config.yaml
num_key_value_heads: 1
head_dim: 64
norm_eps: 1e-05
rope_fraction: 1.0
qk_norm: false
parallel_block: true
init_std_down: 0.0
optimizer: "muon"
max_grad_norm: 0.5
warmup_steps: 200
decay_fraction: 0.723
Each number is 128 + 32 x the weight over its row's rms, rounded and kept within 0 to 255. Layers, rows and columns count from 0. Numbers have three digits each. The size before them is the row's rms in percent of the matrix's.

# layer 8 MLP down (transposed), 1536x384, rms 0.134, rows 1442-1496, columns 128-255
093:154104145157129073074071103122117123167194144032174117152172184139134121103100170106183153082092121127141172130110116147098143126096099089141075138128150153118160134116116157088140119190120142152165114156159107149137101103093111155183119152148119116190188062179095105142188139081123141128193138107131168149094107139092165151184111196108070100120179096154147170140108133084164091194128
083:121125139192170106061143122041090179136169151098101139139075073120120118172144124106088148134203116142096154121153118114123130130132148143138119130071079140101160131125149159080159139151114141120115109180099134109167111119100163204171154083124117127152129116129120124119105134071167142191132184114159137146164140154096143156192142189072156135104111132100123177127130144068193106135108
101:099154099149074081200173169153176079162119166132146185145169156142198122126157117080055083068115114143145097130134146190085114190136066148135112105142173142147171115134160122161097119156179095166069155176108134113151117178115188172117099130180089125116096105122135158109131105131192182143078150147151074141185100104132111114109060130108152122141140149176122166154142137138099150169128
096:055179105112116176135175072174085121141128152060119146122173136097180153093173206191165221132119112096167131122094151086151185089119143117125134120096164118158068185132123136134180057130122115138132187127153084123092159124116168113122118134130121162126057146177063154166080151097173176138103135137108122054184114073169119117167143124149111150122131169173171123107101124126114132150122
109:120121086126107093082132131137158093136113212132170106201187071152150112203080172127134170084165107157116088162049129113146128132108101149127096147111146152065129092094156184147167097174150132087109141127131112162119115151127138151136136127184084142054122116141154144099081140146150099126148093141078109102171105120080153185169155125128014081116125069176108100129123131181135108127121
100:128145127057156169102105084165091134119128082093110134184128166132164161131193104094100165100147058095090139103107155168146098163120095178131103167091120122101118116167125132065114119139151114114079164139064113148165125142110109087119128137143062086119107142181124152072138136115119127090083148107140086108159063096091094151167096116155154095097174189139156167139125172160106080186141
094:132102096129159077094118114097152151129147152133108102123142070164113059127201145036143100140110148152161137136152126110096106110174108149170181079107131145114178138118160163150172134134163117077084146161108153152154136156149164153110088122128155165082134076177191097114142164150135078071120061116101179145065191160085171133101155141067071101117150173140088103124181115156137133164143
097:159102089132150144180129128136128118209207073124209114135107129130124126118119155129140147160077144071127168126135204124188170160130088156154155121102164119143161149136110065176132171079123170158138096097072144173129147126102155135103153123137097118097131173163140162153102134093141127159098089113162154116132163095147129114152105183182123067136100158054116094074157132169101083092160
099:133131104119138135133168162081095133128107160152151130113110111121127152210047149167136107126191112122083133180102162106098140166166187105100155059165131098098198130149164113093076133153104166144120116135121104135146118111101104114119133068108111146149151127096108113108198089139138120112181122116099222042145142172099100114185054095078120125154139170142130139132114135159144145052161
097:075158073130164098166125083075122162143141167137129111206129138107109149114139115140123115086142152098161149141076120090150124156148124148165080176105052160153138072122095096124131135150069123132129111112163142104184098098092067126132175147096134061101144084076124107110125142138144093138126081187163068147094102145107112143206144141108108116132103060134101095123131184162092093098100
091:119149110088129147161156123127145178124144087142094176169134113078084217116159134074119084132095144083143125151139104141113114140147099106117092190133168151121137149149154106120144128168144151115134148091208133242181069181142124083123139135146156165184131127119128173090139116075145077083144163194111116150099119101099152125120127102193140130097145159089149165071082094160113168145171
094:083155147135154201165151120097112146145124114153124146157145089163143128120135143123092136149123152106118112117118156135115121107158128155127127094136164100096111188174141118069147176123175071111149137084203138097099121135133164098078110117165097149136109200136157115058056135141097093130184154120109098167094053130128140125092141149086095089108076131157119103136111089138098133129082
103:165155066138099104135140092163144023139127136108111129208149097132139169095126138108092158095110092093129109153149158147130156127145104088150165124128097121128122144168135209128113111189122135116159150118161162145149110101119153092168133208114125125138151188133035101093178131142087185144135101162126169120183094155141156158064157196120123080151115129114115108172097111167153126151163
094:120113118148130133171147154196125131053082113165116130171114132121102157137170075157117156115163161195143121114143152141132095158091130068146062158094168138143159125131107122120116118116075078175121153057137190196141105058139132192109109181072164104078151135148129141137104124078085132144130111145114105104087091114182154172155135161133084140079136107101173170064137110158113167136151
103:167108124125165165171093104135167131108113102114174102199162166129122138132133163127122136078122094141102091128161161168105189146111176126140105192164034059146161150143143143138162099098058097121145160082178102126120121134103160124098109150083089111110106105133093136120141150172149170122052147102089120104173177167146118115131141175190119179111125205118141120173132119128134143073137
091:126134139136102146141155094116125138156134169193098110143074071113108128134127105097139126103175169145105092138161096055154131127140107139106105104085123129155090112146118157145140168117076062094109202191128153123133179151137134162141054133094143186123162129124150166180124136108158143052141161090116188150075171090130142094148139070139114158092084112151121146079137100108094091076150
086:149089124087133133127129181152143160167152156134140056095144136153137106158092109179177108115116136121171123165147164115118074134104121096129146111177169121120191161128173095098143163111184139150159149169124159171087112097130176182114095142185122165160147160089135133079123141071115131114076114115139148140120170118133106111141107163141198124102174150156104161171124139119094103143128
106:091134111110131164130163168166132141161102100144188119102121147117191027174111132086132139141166133099132119204120144134089154102123127168087106137097158104114122127142043188172134169146163077208133116095134142171149068161075105149137122110162138113144154138132127123122108135173152202199129118183089089096087112162137075116116124120123147128112138108131126138132137129104122084165141
099:118094148097115105154082118180171131134108169114093169158150135122146107105093149139099119111135137098154170134171129132155145157111191125171136165114125128152131127150176151098186147115129178166137076115131155140132131146130061136176136131128082121171134147152122079117103145126118175162144127159122105091118159053100055043141156071076118120106141096184127148136091089096139169169084
084:174181113181135136166116166091090137090104116097058110090130071150143200097157120109116129116135135114105210099148135131097119124159170131104100144168089124157190127168136122085127174118103082132117170092114156207167165115052162163136114140142207134145176042163129130138144090091104128146102159152186134134111078121096095178110088113142117152058174116114096111058147150120105119137065
097:137099099133114107178105091102060123154157142139098124131118116142101122132193085116195051106117146137098140171137104127112088142139147122139128111116137146083155143115171129142147161168116125080062120136144142135144063119111117145081135164111153083097130138075130133076123143112182141137119081127121153138144128176180098091067085168157124128097122134162125115108089108126125152161110
087:140140086135129099140142184092189131149127112100109135187120168172180126079137136146118100112105147107157072132099105101098098140142132124114102156134132123184125125119040125134108140126060158122019084156132079170129171101162125170126105168137135155085118145082111117119127136155123121139083108145146125166127113182109076113115159130063034096136184077127187115173084069070123143145099
103:101132122132175138126122167155089104172141160077149103119124129115146185112147172137112131107081074099162085085117120133179153087133109073155115133135119162131113166177125068111096125188125085130152110110127145125112141102109149165153061132116149091119114128074164219092188107150126127133096152189118115160118164169095109130149111065084100076127137123183068147155125118139105128165196
101:133139151132143120145132118147150162138184085136139161149130148116159059100172135127129169123174148149102106191108047164148084097085079133144122125148169146146133179149111121145142146133166169183119207194131169095152169119063112131154185129119097131159122146142168165146093185154134126138161135151137152100199070115118159129132147111108085140134184142140142135127119146091132087181112
096:173143099075085091145144117191118112131105085148111122187132146107085166093155119185051130106166126112168149151161115130097103174144100125144131076114145164139108151064141129056157092125106123113157115148102105143119138091159115138110092149084118123098106146136137126107100129123122125132112128174163096096152132162156120093144113161140084145159156040204124103108155113100164128148119
109:134124146106167123157135110074107148102092166178155081086150104147136103128121158134145125112080035103098133103099099135065105146163143121132144116160133172146187151157107149139089147164122130148128054127084142177144077087122094182135082098112050157123194187187139120116142197166142161139076133135086036152072110086147157122158108106176098162156148136108048193156153113111029183135150
102:137130096144103161079137117129125159124114102107069088118084126106112162136157130103155059120122085137149096096145155096152100126122145093115148134091125146129117168072112158140155094152150096157111128125140148155106080162159137110179117140148094115133195114144098136147128094110114174125058155160163145156120116123100147125171105153162134074112214113130142137130134058112105155142076
092:114103125110115114102162128152166127180139154182153175135113192109102124148137145122136052135097115145126111147087108127110192120152164099127189121174103031133179165125101163135140120097104067100113142184154088086096136126117120181130077134114177098109164182101197089077198103159171080100146137127137145116080144095159117167106114174159142143168082106099215161077146147139136118107115
108:042137159085131126102116153121123100130113149156151158111167174158116135144099046129142134089110098117146107139073120157154130074137091111170121173087105115127099165137149129110209094130093132166083133075131131148132127074174131104159117143167069145114118169112117124156156092105161076086114179117106155137150128069082115145198096157120110174102176129134067123057115124132092144115146
101:100125143128147082125109074096082128082136136122200071095141066158120124123133098139143134147135147115125130132136109124145132131136124090088102162155051094133129107096178166155102130118182155159098156133145123121137168122152134169104106168134139076069146132088154138169180083187131133102176168145163116143112134086173109127093151176163136121130118143110111162104123171132140064134130
099:127178087075087124129098141100115140121165107109116129169112068105191123117058131097177159083135171092142135107104119125121112143102176155134135141146152080089100147098191115152099118191101148139147116131165166116141147158184129084065092099186130128165137117138161106081095141069144125093089132136137136164095134122086133172099155117103152134154129123106112115232158048156116139144160
092:147136138121135090105102106097102137181133155137136147147157079167122148120105115056093152127163158118140148137163119118086137099174146106127141136114136115092184094129158121088123186109103123071119013144090138118161153105152152147106072110093182134100123127146086177150151116146167165095177173090123128089129136151190116101124099139099130129145166149116119156196099087143143123177105
099:133117121174142122109146049091086130092116140092127200068120139145101096100096108150111112150186156160092098102137104099075097083124128121151165142108151090147115157132134124097140148095085152128106148151113135171104149125132164118100169136122079115103139126142126210144190077101127126160136106160157155141093141123171099117195136083145159127091107113135114182171109133155109156140129
102:151125132143132165191126149087039125133161144153089139145098151164111120169116107120174084135132040130161135117152125123163131091182168192094111151152144154112119098133092090143132082091152121101198170140085162119112143205148120112082102153149150140107174157117174117139157109145122055109130138121121130131089101103146128151103155169245106115102143074130164126152172068138134135156131
093:143172145114129192131118166071090129146150128212101149161086114175088148122202112159097078097157094124146036057093132081159126143148112130109119136158090156159126124137127153169145116166146112123074145146095091097138139130161128118100160077138137169204119103130177167132157174147106115177209124133042118133186178135108142086158100131072065147158153100178104123110188128123123156121137
098:168079199173100141137146132118153141157146091175148125072146133087041103178146139123111104158086137143088154177080108074137105127135148167100151123090151119176146136071104143124121133137150116152112142114085143118142167141115182193111122147114043121104149131141091156076110101119058105119111092055149184250135105098150099079125092157110119121125155122094163053090087100168077152136169
099:083095144128142150129106121159180129156132121070116114122126115089188091104180150115140153113178131190182141129149162143114138157071112078155112112164103106117148119140072106143134121081108194102109067110062132106113144117153185112127072136079140157072098164142175072150074101101158094151161092179148108168141171100179090164097082148098134154140090089124130142183124077157166101098105
091:192144150158138130037094160111088143079098094171093162131102104147141162166107116121168154154149111123141130139098128124194122124130115172152129143154134145151120082040151129146134154159165175136110177166084089157177092107142122161136150168135140115129165136140124111159141147194090143137155109115165125103145156135156177123068176161111109165153228122166110170060181093096108099173165
090:106154189081153146186103127152130219102107150068162090129128189122150137133124104156131105148105143136182147118119108166147122188121174107230113159133194085070159112140147103131166057145144195183103100148115089143116106086139167140084160124179110140132147211095158169065162098152199158138149127129099104137144032113097169122171073128160085158105086100168124138168141134152151078143126
096:160130187110158175178102064129183140145143119122159109156135137104058148116107169104123140086139143083135134107194170134078168124041183099133185144164161154181143086121145147122131085100146165098062118125145117150135117095086138139142213186199164100103123112154150172128153136145094199155127134120108103144111108157117107166126097099062154147121101121154131116153153101108123109053127
122:119079133101119147089148117136178120126117159096091123145116090119134156192184101089204122134123146157097151172115158143117154151170156090081115158124164127105185126138095147135135061173123054142120086105157178141165122089133171129195141153133136136089109108137124098114114089156176109126098092154112117125115144108098136165107163113107156106131129132082113122101131126149145110231116
105:136082144157190087148175129133127181146127144179105117096120085135142219149106082086154114100146179083129138069153108094131110082086138053137157070118129163130133104154159116114076176112137124164161169148061181085114094126145161094156079119135161116114133151126186086164129068138151046140130101092095168145149113096099090088180082165137119157129076127118102119148101078071096139153141
098:120129125153127107020129131089178132150139113144103146078103106095121104088140106115073169077097188190105119098130171107160158120084173129085149160146140116127060178145122125119129092101100108142137067142102163162109150108198122104109163131154141118166096109055134070141158137188141181076103137117077173167140093089132097139145172088174149135114127110132116097153149139074160129049178
097:140103134179039087156123159093126130163134136177170176132094123122114104150178129081117092175191132087132153149172102120106118112117136128112180094163137187147096119089125112125154140094086142155167137168072134103160101116115083144129110129121144169107169177131130131135161175137172145107166132074109141097116108207141134152097170167081096170159187134069169154174123070134077148113145
094:135138128112178107123124156094146129170081134160127177177104167061133136136146163142076164131101097155162167106178069135154102116133217119162099132097123050175151132167119103155090130121145055093145105181109143130155150113049115120118125176125179106116131084132063105133048125146177133148048086128113092006108163143117104083126127138130172120099152088128152180099141131072105112135105
091:152145108125127061223070141128139182114172163106137132121153075113174116078168177095083115141159132183065110161106156153115155101098145130094137165131071108079133064139149066119156143145134124171156075089106072121103123183095057083120146111108115199139119104156101108142215098120110078083126118118100157071098121166092125105091102118205106115153142119142111164107118123150125104115117
103:119103170126102057125129137155072087162123116079167107100168127123153126064128145058150172114080157097122171154122181169127150145072129194135096132114075133104095103115146102116174170153068113157116135118175102102117093104157104117132151184076184106133146161134119206137101221137144202084096123095170124158223140077101150190081107134104088098087084150137161111103109046155141082145067
096:086115135124130139148134162084088145188183133111112111113075084156121163131104132127129147181148133084178176177106121224154149078095138075112131142151112079161113124171087100175096148117133112135148135153103113142127062132179119076052120182103119152157164155136116154142127116173094145186082137121121110141111129103108125108149125092164123113185143143158081118101169205151089196112176
106:167167145126141118077148110136099108144141125087154092149128112099162107111094137126000094113111167190153200198113136139134059109098158165089190117178100121145148176092133185101214154179138088159151158146108139125129149122120137190144169136150135184114121167113169180090107174127040149183066109137099101111146107152177138143187111122094100143133156122110114165127116146157100108070111
120:079118084137148137146178071124128109149088135101126140138128137133123091167157134160159166153100167112088145084091140101081110160162118133203115152116123116149183160127137139121137145124090121117120000083097234133166166075108136074144130022130102136122123129126080197043107101096098119147133167115163132136115110160098164113125110144105052116102106110104137128114083086133141106164147
106:154097115225156129127188160114116171182103081103166135135128063067131111126116164155116165118158129112164135165100093146162112144173121104153144198054173121161134156154092152092079106084118094155151142097118114128156136094144133102147123103064139107136136131145101121135071104169116132077111145102137061117127140091082125161095149137079117126108193160078092098147165182130134115169143
100:111088137108121057109089070125103122153171212147166175136161124128122187146097100120140133143103178148118156162083100090080121143141085156123182141167072101096174112123104138161162116091079105163162156151153038150079083088143103157115149159136108127163179145112145132137149127053140145131084109128123161211182133106149118103136103177093172172102097144091149147132130065126147187098146
102:142158162109144076091138130073129147100130092085104112105127098137093093098110125155095163114139139061071105154153148179101132149140093111133127114122113151181051072131111100160156194141191131182159085116118117139116071121172127115207108138108110117141137146121049118096136074159121171108128076098117110125152174156144118150164055139143185141126142152183122158127126148135096177090158
113:094085154112112114192131100062078124122153153119067159111158129102096163134155130070076176050121143136122100110170110139109205138149169171123131120135159078103101158168107166146118176163138125121079150097168110150147121096154129134147146104080134112149103098117154103111148188082164182092104141130128183130160105127085182139070135144118107084098131178113133110133034144110146160107142
098:122129115140166080130137180220119149117098108090135135106115133105135130092143115142112101121088162101100109109102100100077103191119139107107148109144089169170194103101104150094127143164121142061174097124124135095164177134098127152128064071100131132125162111123128190123118122128188118087096152148071118089168158102164121095210087075140084173149106163121121138156101169145132089076137
# layer 8 MLP up, 1536x384, rms 0.247, rows 1443-1496, columns 128-255
088:136101168087104139102122126132148105112134100178182094079124123063094081130153078164111172141143174181171141112068126053111144106153158177106139198147099121135128131085093168118175153170154056127169137156161149121173163143153091170110144140176162134143123173138129134121126150113160054116103118181106065125093112138093147100154113136178074099122170143133078198115113096162105119093107
100:115155139188167129109072110102114119118127146121191150091147147165174092142153121177106167142123118080187134104172124114139139122125176101170080109172085130177071166163137168184129160114150234152119141099138147087087127158093158059175089080111156169114175104180135140103110122077142115122122116121183121133058128111121214145100173114128151182081122178170120129093124153095205131124115
098:164105116098157067101112179082154086112130143167094106134095157094131148180159098080156074129097145140119120104129161129117144191115166138093181125127117103108132124115101082115105106137178165097129145116103102162120092120147138129128147132099152144160120086054195078091137100152118118129166102104115135124115161162081152089121107140117100137139116116116100138108176142133184179077137
106:151153156089143088116154121129154134115117126176076126142166082166043116145141134113091120112104215160084126143152130149188173144137098101097093130137133091129155137112135109167133150098126110143139148150141095099194063183163109066159077138137132179097151140095147156086155098124094175125136106087111105178138095128156065127108200170142146144092140112137134050151131093125137123127103
102:131173185112180157162147101115081137164135047110096177139080145125086117105148152126201133103055134127100162129143137159121102159174218142184169124162131174115046120108092122167177118128121140077094170118103101154117109158088150131121152066148145131214161172178095086084095136108081162100152132157124138104098129162113121095119152111118080138164146120100130138133124099110079105131118
094:157123099101115142140067094144182132102150159093091172098178120144155178128081153157135073120083107105181131122156135095066165123103134115054127138137142170156184166078128101153107138109111138146124170142157151130136156109087134093114151136139152081102122138089165129152145125096132140143132134153126177179155166141120106092154134123134128118150076164090143147197123143149167125114058
100:135132091062075103143159065164206139127151114159163203110152104120158191129097102121127131136175114147114120166137136079187154089114099223072129129106143081087116159132131169140161135168118160101142150093151158084121134125115180182144135129112156104096164161106114154123092139081186082163072100089079159146125108126126119049128171129188084176101204191092144171123077120151089109150113
100:141115155141130159101161097155095100144204162146153175079127070091135125114152106124041112085099197140136161125106079177162144171100098102122078114128092177130129122163104112114091166091087088140167085129151165072086168199115167075099139158141174156094089110118095120130102148157151126105131101105177141160158102122088098150126148093098170130080127105149187095088084137089125144159103
095:166072181064137135151090095093152100033082137139169100085116141146142188143135097097125123131106109144137154102137097143139132149188116142074120115151181088060117155135173099114112126154122086149144136118189123130118106126177176129125075159150171099137182097168145167142090156167155167073112139021116174128116170103154139083125133187152118096106123162088176127107139108121170140165176
095:082147235113190140131117169170131154184109094135150063134146108168137115131174130114136096152100144106111094189086201168126044150159079129085157114084109135131126075143130171175130144103114192124157104119130130110182094075112114106149116190126127146113129139184119140136098152063122094122133125145111117080121174113083171180084090135111125136183133134147142151179146182115120042115097
101:126134160128165110100147142109105107085151150110133178121086191044184203084166136142119175144099139120160094115115116118178174103185117081131134199111109170063138106123134155083102130135080107121144098147196088173118109116171109147128139177154144077097118142036124138154131177167148096143168117147164202065138139130129156150130078148197167197118128126149137153148095124186113097157148
100:174153128079099073120128193159089073159088159199166131117132121125094091072073093132081032142078130111213104155139108117110081120118118123132101164057102186082166110117168111114148065129121132158152141156160150106122089129102121130163095150123058099118179135079169124123152169114048117189133145085153128170152149153099126149062148134142084147167160087132202139110124166120099121187115
097:136128157122130118125123127195123148146094140161170090090145120075142132101085155107118133124190171147149155171101101105110193106135107110114161122090102132155114046092117109186101138066070075115143091150128147160130150194133080137107155113150108119185104134175181133140143143157161104113100143084135137165084157052105057118145134099143146131082146124131153128131108169162130180186108
099:098070121152109066117083124162104117153138133131215106115081095103120168157091116176149121141148098158185104130041119109125090091174113132166122124101161186093106123112138143104097098110124106151176084143119121153132093117133112206120129170132113148157084150116114143093142167144140191148067125166124155115122162128087100092193149114119166083114101146131072092090144130135080124158124
096:146163092117100140117143087111160154162156104159128125134124101045163114085100138203167116159146156104134162135110101129136134198089129122054154109131131080140151108120128088180128115133094161131141127142111148123159114129114144152136129075154149117157122082169165124099150047030173115189102134154104127067146064129177131096168109102119056172109092110120161100098146117139136118126097
089:127138116154144052095082128161104124070108143088088129095074123140163135131146141078090092095130051210125107148102075113100115135111143152117136174161115124168076158135140093105120120115137150124155132093101151156125116149111108152152130139044162159144133097148116109142131097160152159129192039062146116138159103126173110091103183114196091141069132095164165116127068145066075142046095
110:130149045158202162147116082119121171154155105092128108065167128099166146156143159068091123102106191140107147159087142118161191158072108123085137142149098119084124122108183133115129181157153182101137099190125173119111133141158150121108175162098138186189131133093096153110157112169059112117130070065118185113092125172155058176159143125125093116104098149114179087130155102073139124118060
103:076116139110206096080120101167139122101167117160096099178120143083119156132083126154164124099155176104116147152124125139156111109097125137055155139173146139049124131112139162083133120137131154088166209126111191127162113182150130113098146095145077052158127102058150150120197171161145145115083112164147164082115101070119149137191110111161136155131095154115173121118158099123180107174158
089:141178109103153116082113143155090174116136117115123165126061129110110149182160138049132163159156147094074158105096133120178170134163157127088148106170130064115077156148140121147092088131095118131150131171122131108116164142102079137097140145130094044150128111201087119140100104121078145111114147114084131110102092057176129147115071200148087079149117119148146129128109133147105150112118
098:136110137131113130139151171139193129122116149077136129154109135164176165198144147184116122121161125136134135115113127198115110069125134144155097136106080120117128135141088118114081061132080136183155135117053134098117108161128136098186153153108126165147135070172129151126141096139131115132155110188136071114174100151152155200171115154098105140135212169185198086121113120103121130115094
091:121087113126110131134045138114080182165132125144135138103057096123144088146081137164189136159145122151149138148139150131080151119121099098178171151138154101112111141124157091157119141125116082152151107100125122145116104128046109130092161089155162078079125147139138140085104176086112127085148144072125128111114162109113113151133123153148100157148146180096145134177185132141166151063108
103:162113166089178119178061110154120142093135122136136140165161073095193119152175132146170086102170120160116120110151159101161141114135108147167117142132148132099146090055184088112085089165110139127161121133101175118135078126135136080130115138110108143105177120103097112107124121126108076172124138094115067156166153158129161143119124171129102090157055157108126103160077136076111090159126
103:163155154147144140110176101086095110105094146185111100169122056103113171121116108106110104078089133144149088129084190126156085128113155134125085163141126078108004120125155155099150129152109150125162154078099125141154058153121148171082100115149136211166101124130201092105165157169124108030102128125123098138150154130153103067108122154182134094096143170144126139103112122125153141090136
098:113103106123108126110093133115136167197091132187121122127142141135065107093082170153155123135147108126151074143143135091106130134136080111135130226186131121091116110135172132103132146160108116096124070124085082078076128086098109110124147130153126107123136122138161121109103142118143106139149103199178138113143139110146103138174109084142107151122124170094142157111154148141121120214152
103:088141163126167161176150130111129168162152104121087114115106165174162139168110149108142107088128138122107127063130114124080111088120098162129167130169107042159150079203162137124099142167145087113117098117193129110141147099124107088137118204134101101088038120172092109120123140159173133097137100124078074154148173088156091129171135131113161095154120142159150111152135178164117112135144
095:080133115121122114083146133123120119175073187120144152140128140135128172118119122078124129098066114157088120119115134151129129111160117139121090065073190139090139088109147165176076104090178068149121128152122135080164138151148064142108118114134131140124122108128181146169188125121133069107143121098140134140143140115158108187090136154081181067145101126139207093151088143164173101133164
100:106133146048113132153173110101156066123175128159129140183111114068133132166169121170171096147144157047118167172121121129158095114094117128185129159122079165110109181106134143112116112078104126115145092167151142143130179153127111101119186115130017101186124060182108086139146083104118071205125149158160114112116097135172101099065111161157101132157103149143145131065121096123128174172086
103:109159181085130119110172132134143121200089072110127114154166114140128113159122098173070130117088116186167121120117121143190140101042114163153136119113119130137168123151174169129117098113087157162135125073110131157046121134140130175099207133146082119135086164207099112149127126146128146090167107061149166139183127142133133142167042114132189109154158098069155138121115109152141093146082
105:075177127142116099195126109104149131152128075225067149104149170078136123150109159113137108165119109048208147096150117096198091095159125088101206127089171120128128166140079098135120165105122095167149133156125112164091096130099166132092139060139158170120120146132101122088162186061105086071111090143082169171110097122150178078145128075156134117092128127128146126145118161120146100089120
102:182111123175110105143164171143112172108087150152133159129126086130146173131123071096120141125134161148123159105178100121183178087104114086098112072116103104110188164160150098096107130087056096121126137137158104157125075093130167063098165117136137202103075134148143126102131130170114139065190080179135163102133159112170110111114104185153114138092126173132098108099092103179112134098151
093:130127139141146147167091103150113133122169122172125152126140168117157127152204174124106153097115112132132181158157095112071094167122049110167118138156162184140143133152119131136113081141156091161134139167085178049155184130102176133105130103137142096132134061120160129114185199126108098082132123123152126128136108120156182096135139131130099122087188092127153147168145145124129112134082
103:134155062103087078110081127167189075055121206151132097101136094113094182154147074152130198147113116093078175117139166127087191103126116153079130091133173124105150137179135202068125105111065091126124167084081066140147151125196099128197117151131101127200134129142127126149145162098121121076097170125091193142165129106127181160135127159110135142102163108140100120176133085138158127202172
105:171160128144079078060155139139183127161153097131165049139161036118125167079168191110081137119130174128120146123029065152078150138095074081152178099117144130121102130159138125122106112145135106124119129118181115142165117097092070104130099154099127126175074142141079143115088138127114212135195109145163085129154133148121129169143137100106172156127160102137130108131078124177140073138095
095:126127141149130070118133133140142165140128121140126146149133081204111130098087091109124182079121159137155178126126127101106117124119154036142089119120121130169127060111132121131125069156131149121167129117128134112105149161173165124114182130163196153178137091129135098136098148081195130119149079089111090145160107079082095131139153126182131090080110187137103122137146126176088081133093
096:114122119078181141124159138077126156118126129186199119136137128152086149117161159137132132145106144087123103122117117103132100104121102114133187167106187184145139133134111079127094117094087081113110133189124105142100081185124130110100162108123151121132029130105158156147105151112196109112129102155194133157119144132142156144133133130142226134132150130137138096111114130117205177133128
100:095124177123117129163154119106090115154133085139153067179140134147099101102121135093117175186144132067072099128195144081097169046103094094120136089069149134094138094102157126144111070149123122154096096095207114143149104120169137148148155113147089182085130147101126110162106120090121094107131146181162149192104151183173110140116073017092114149169083123099139124129153166153113154105090
097:162097099119087120128172143091096118114139137128169184081168104139123032166131128069125058103147155149090138127148159127086112121101112146072126159114097110119171181111115152136101110105093078148129089136130152078095139118093154138150117206080118140131137134124086108142090173125153109133089130119178112140108169139138140157148147138104156137129096095140065141152122169154116153129086
095:095116154109109103120153082104116096157134118141107101137107139147128130113131173190181159080159100096085113094182105098085107126149125142117112155125120114183057141178139133105093142143130082082166187137108145112125130109125120097164085027075167105073144135121100176095145124153048122161132147143128085098064131134119171117061163125121134131157092074137125113128170091135135173203150
100:159139111162125153112114181164105188086125085143092160047144083130163122109087149098145109146113119177136146107086112140186123209152128067110098156117153192156162150178171123166106073069175145089198069106097111128115107121178129126152123128114115141108117147160141139108078157135112124168172153113045153142160169126109119128195158139129085123162160160114136132179175205106146123140117
115:129080151076071146127109126166123129159160172089133078075133118189090105122157139090119088125152109119153173139199176148127150118088162116167160117106166145124081150148144141098144149071123090086174116138148123143133113140164137095100172171076116146148159135072148091106132162092177100140103074127155105129132139129155059145174143132149175119161138173160195156120172134134092126116185
103:161141171117177122122152097155107159121073076136172105140083127166093177153130100135113062138140131111130138090083094106073132150101070101169071227170147118152110119121128152152092095131134119128180144149111083154132082110072118162129131120126146095081132117123167159142124116127149140167122123113154106186104148129128125121140097113113073075078125121115144127164133165125111173127087
100:145126128087064120181031187162164067108136092127124098137116145115137156127109146123149058162095150177163102124143105135070108070170144154133161180097201134076126175159062131132123138144113143092132150130188098096146091137160133117112094086132188131116085136084065119129150117138117079117150099136140164057120161139085172117171166189144118151106135123089135130128166154090123095074124
099:168126127119133133115170064135110172149108169092115082160100103195131174160164106116116110146118122176187084140094106129092165130159132142148111109105090113101120125096141167088201142086148138176113184120157138088071117148135061092091196091154092113171157208109107109119158121189100141186094085108076071131169071179159164114159132128126124139106137089115091125159128131176159143066143
094:140134153131182098099094176145147094173143161120136095126130113036150147124118050095090112078155140108113154109117066115139104132150108175108118069122161133103112146076137147129129123115165122170137122191183127085142115083086163111139074089178080123095137144135082146106100203188156117091123139170091126109074147118075182174146137145081098062134132142163197167131143146102152188173066
091:106111047169137111123108132090138080175103162146171138137136140163121123102125136107152121092133124060171116112104127089155102127149088192172116112101138123150097143148125075141130112107138176114130126099219102163095111129132126086128140130108076083109130130134096154162067128097126117135115138118142145128105173091078184129072071144118110112154105080116144112125122154118137091079105
106:176107160078085117162077120155148140121098079114122135135136125178139138127148115181115123167076157084066105060182089176154092147145085129051099105149148139106135161123108133108205158120163079172131126167139119105051140157136080130140140094155155090139107126076090097094112205135127099127119160087116188143113132125107145096150151155150142098064119116141137125147152109123040171160168
090:127169143145134133150140136178129056130138155157154170084131179098125134129179158187094158090134081105208149070173063068076062091092140156093147043140152147059147112111143118108070165146104120126170150103170149150127146138041114136103156112131124186121131095081169124079147146127170129092079145181136115145060126163169109136113101108112164160141122118128119070130130104095172096156107
104:184083230077087138106136094139114125134092111135162129105099078100182180179170097134132115185121147079138164168097158090168109104143118123151116082159146181164178100127145057130111084082086146181119079147099162097118034183144115116142108162154060131112100151149076091125119113134192114113106134169114158167149142081159116159164108078139114113102123143145135096097155169134171157160116
107:166151109079089152127069149141092174145047093137148129145135133148131089166114092193162120129105115147118149115133149132142083171171154175180148095154144120122113178086084108143114115171151138190121094136150142106146116123075134123128096118111141136131174168114084053086103113123150088083143049109128133120141159092189105090168103148152103177110129117104177072155137136128101126075149
103:165143121137085114162117119158117172124117137095087117154102102116123109157132086069139150125133126084177143041152093137159148141103175154149124139100210153133147139116151111108142070068135103136167087143115146097127103134130136149122152171041096134140110131156130104150141109136147139151150094095159101204176091100153146113134183127107117123134062126077075150136187174160183113136094
097:128115146152093141136149136138144134129102086148108166158119122106099090163128088151123137115128123166083147109174171141176069092144075192097073140194108101108134146133092140091168129152130156120115163080154142124149131115182137134153136142102122091128062147154146048117099185091142139171113187127096181093132156124097173094197114187123140107101118186133144134125123097173119227173116
104:123091150138083150143131130114113210125121127150126132139147093075133145122107079109083132143103133106119122109113022147119135136178095134084091156119125151103085173106156121161190143194131118099218074074131129102110143157160125179166201163111076116108126136131108097097124138149135086122072136135080161162137160061129150094136105142136124216116122146102128138183154116152141146123055
108:162127159151135184162142165156051103129089166105129157132168095095109143166136104106109148112143130111145122159189109121130162116138183138113097159112091149198138153157141167142124100155075155121153145166097145140172124106173138119128175132173171101103114156176147116099064140130135120109079184139072120080148149160145149136117105149099165104152117100112160111116051128133121079084126
095:129168101112078081080146091105153134135108159154115152164140136127134149185099083084112125105175123128165163156131099093078131141074111105166113133148129163095089147137127117162121133111153122145083117132159154111094118151096107103130148182182151117182095087100127138101125119153148131100097160164056130191176104117102050183067094091136132133072061148110165130179129148163099157124071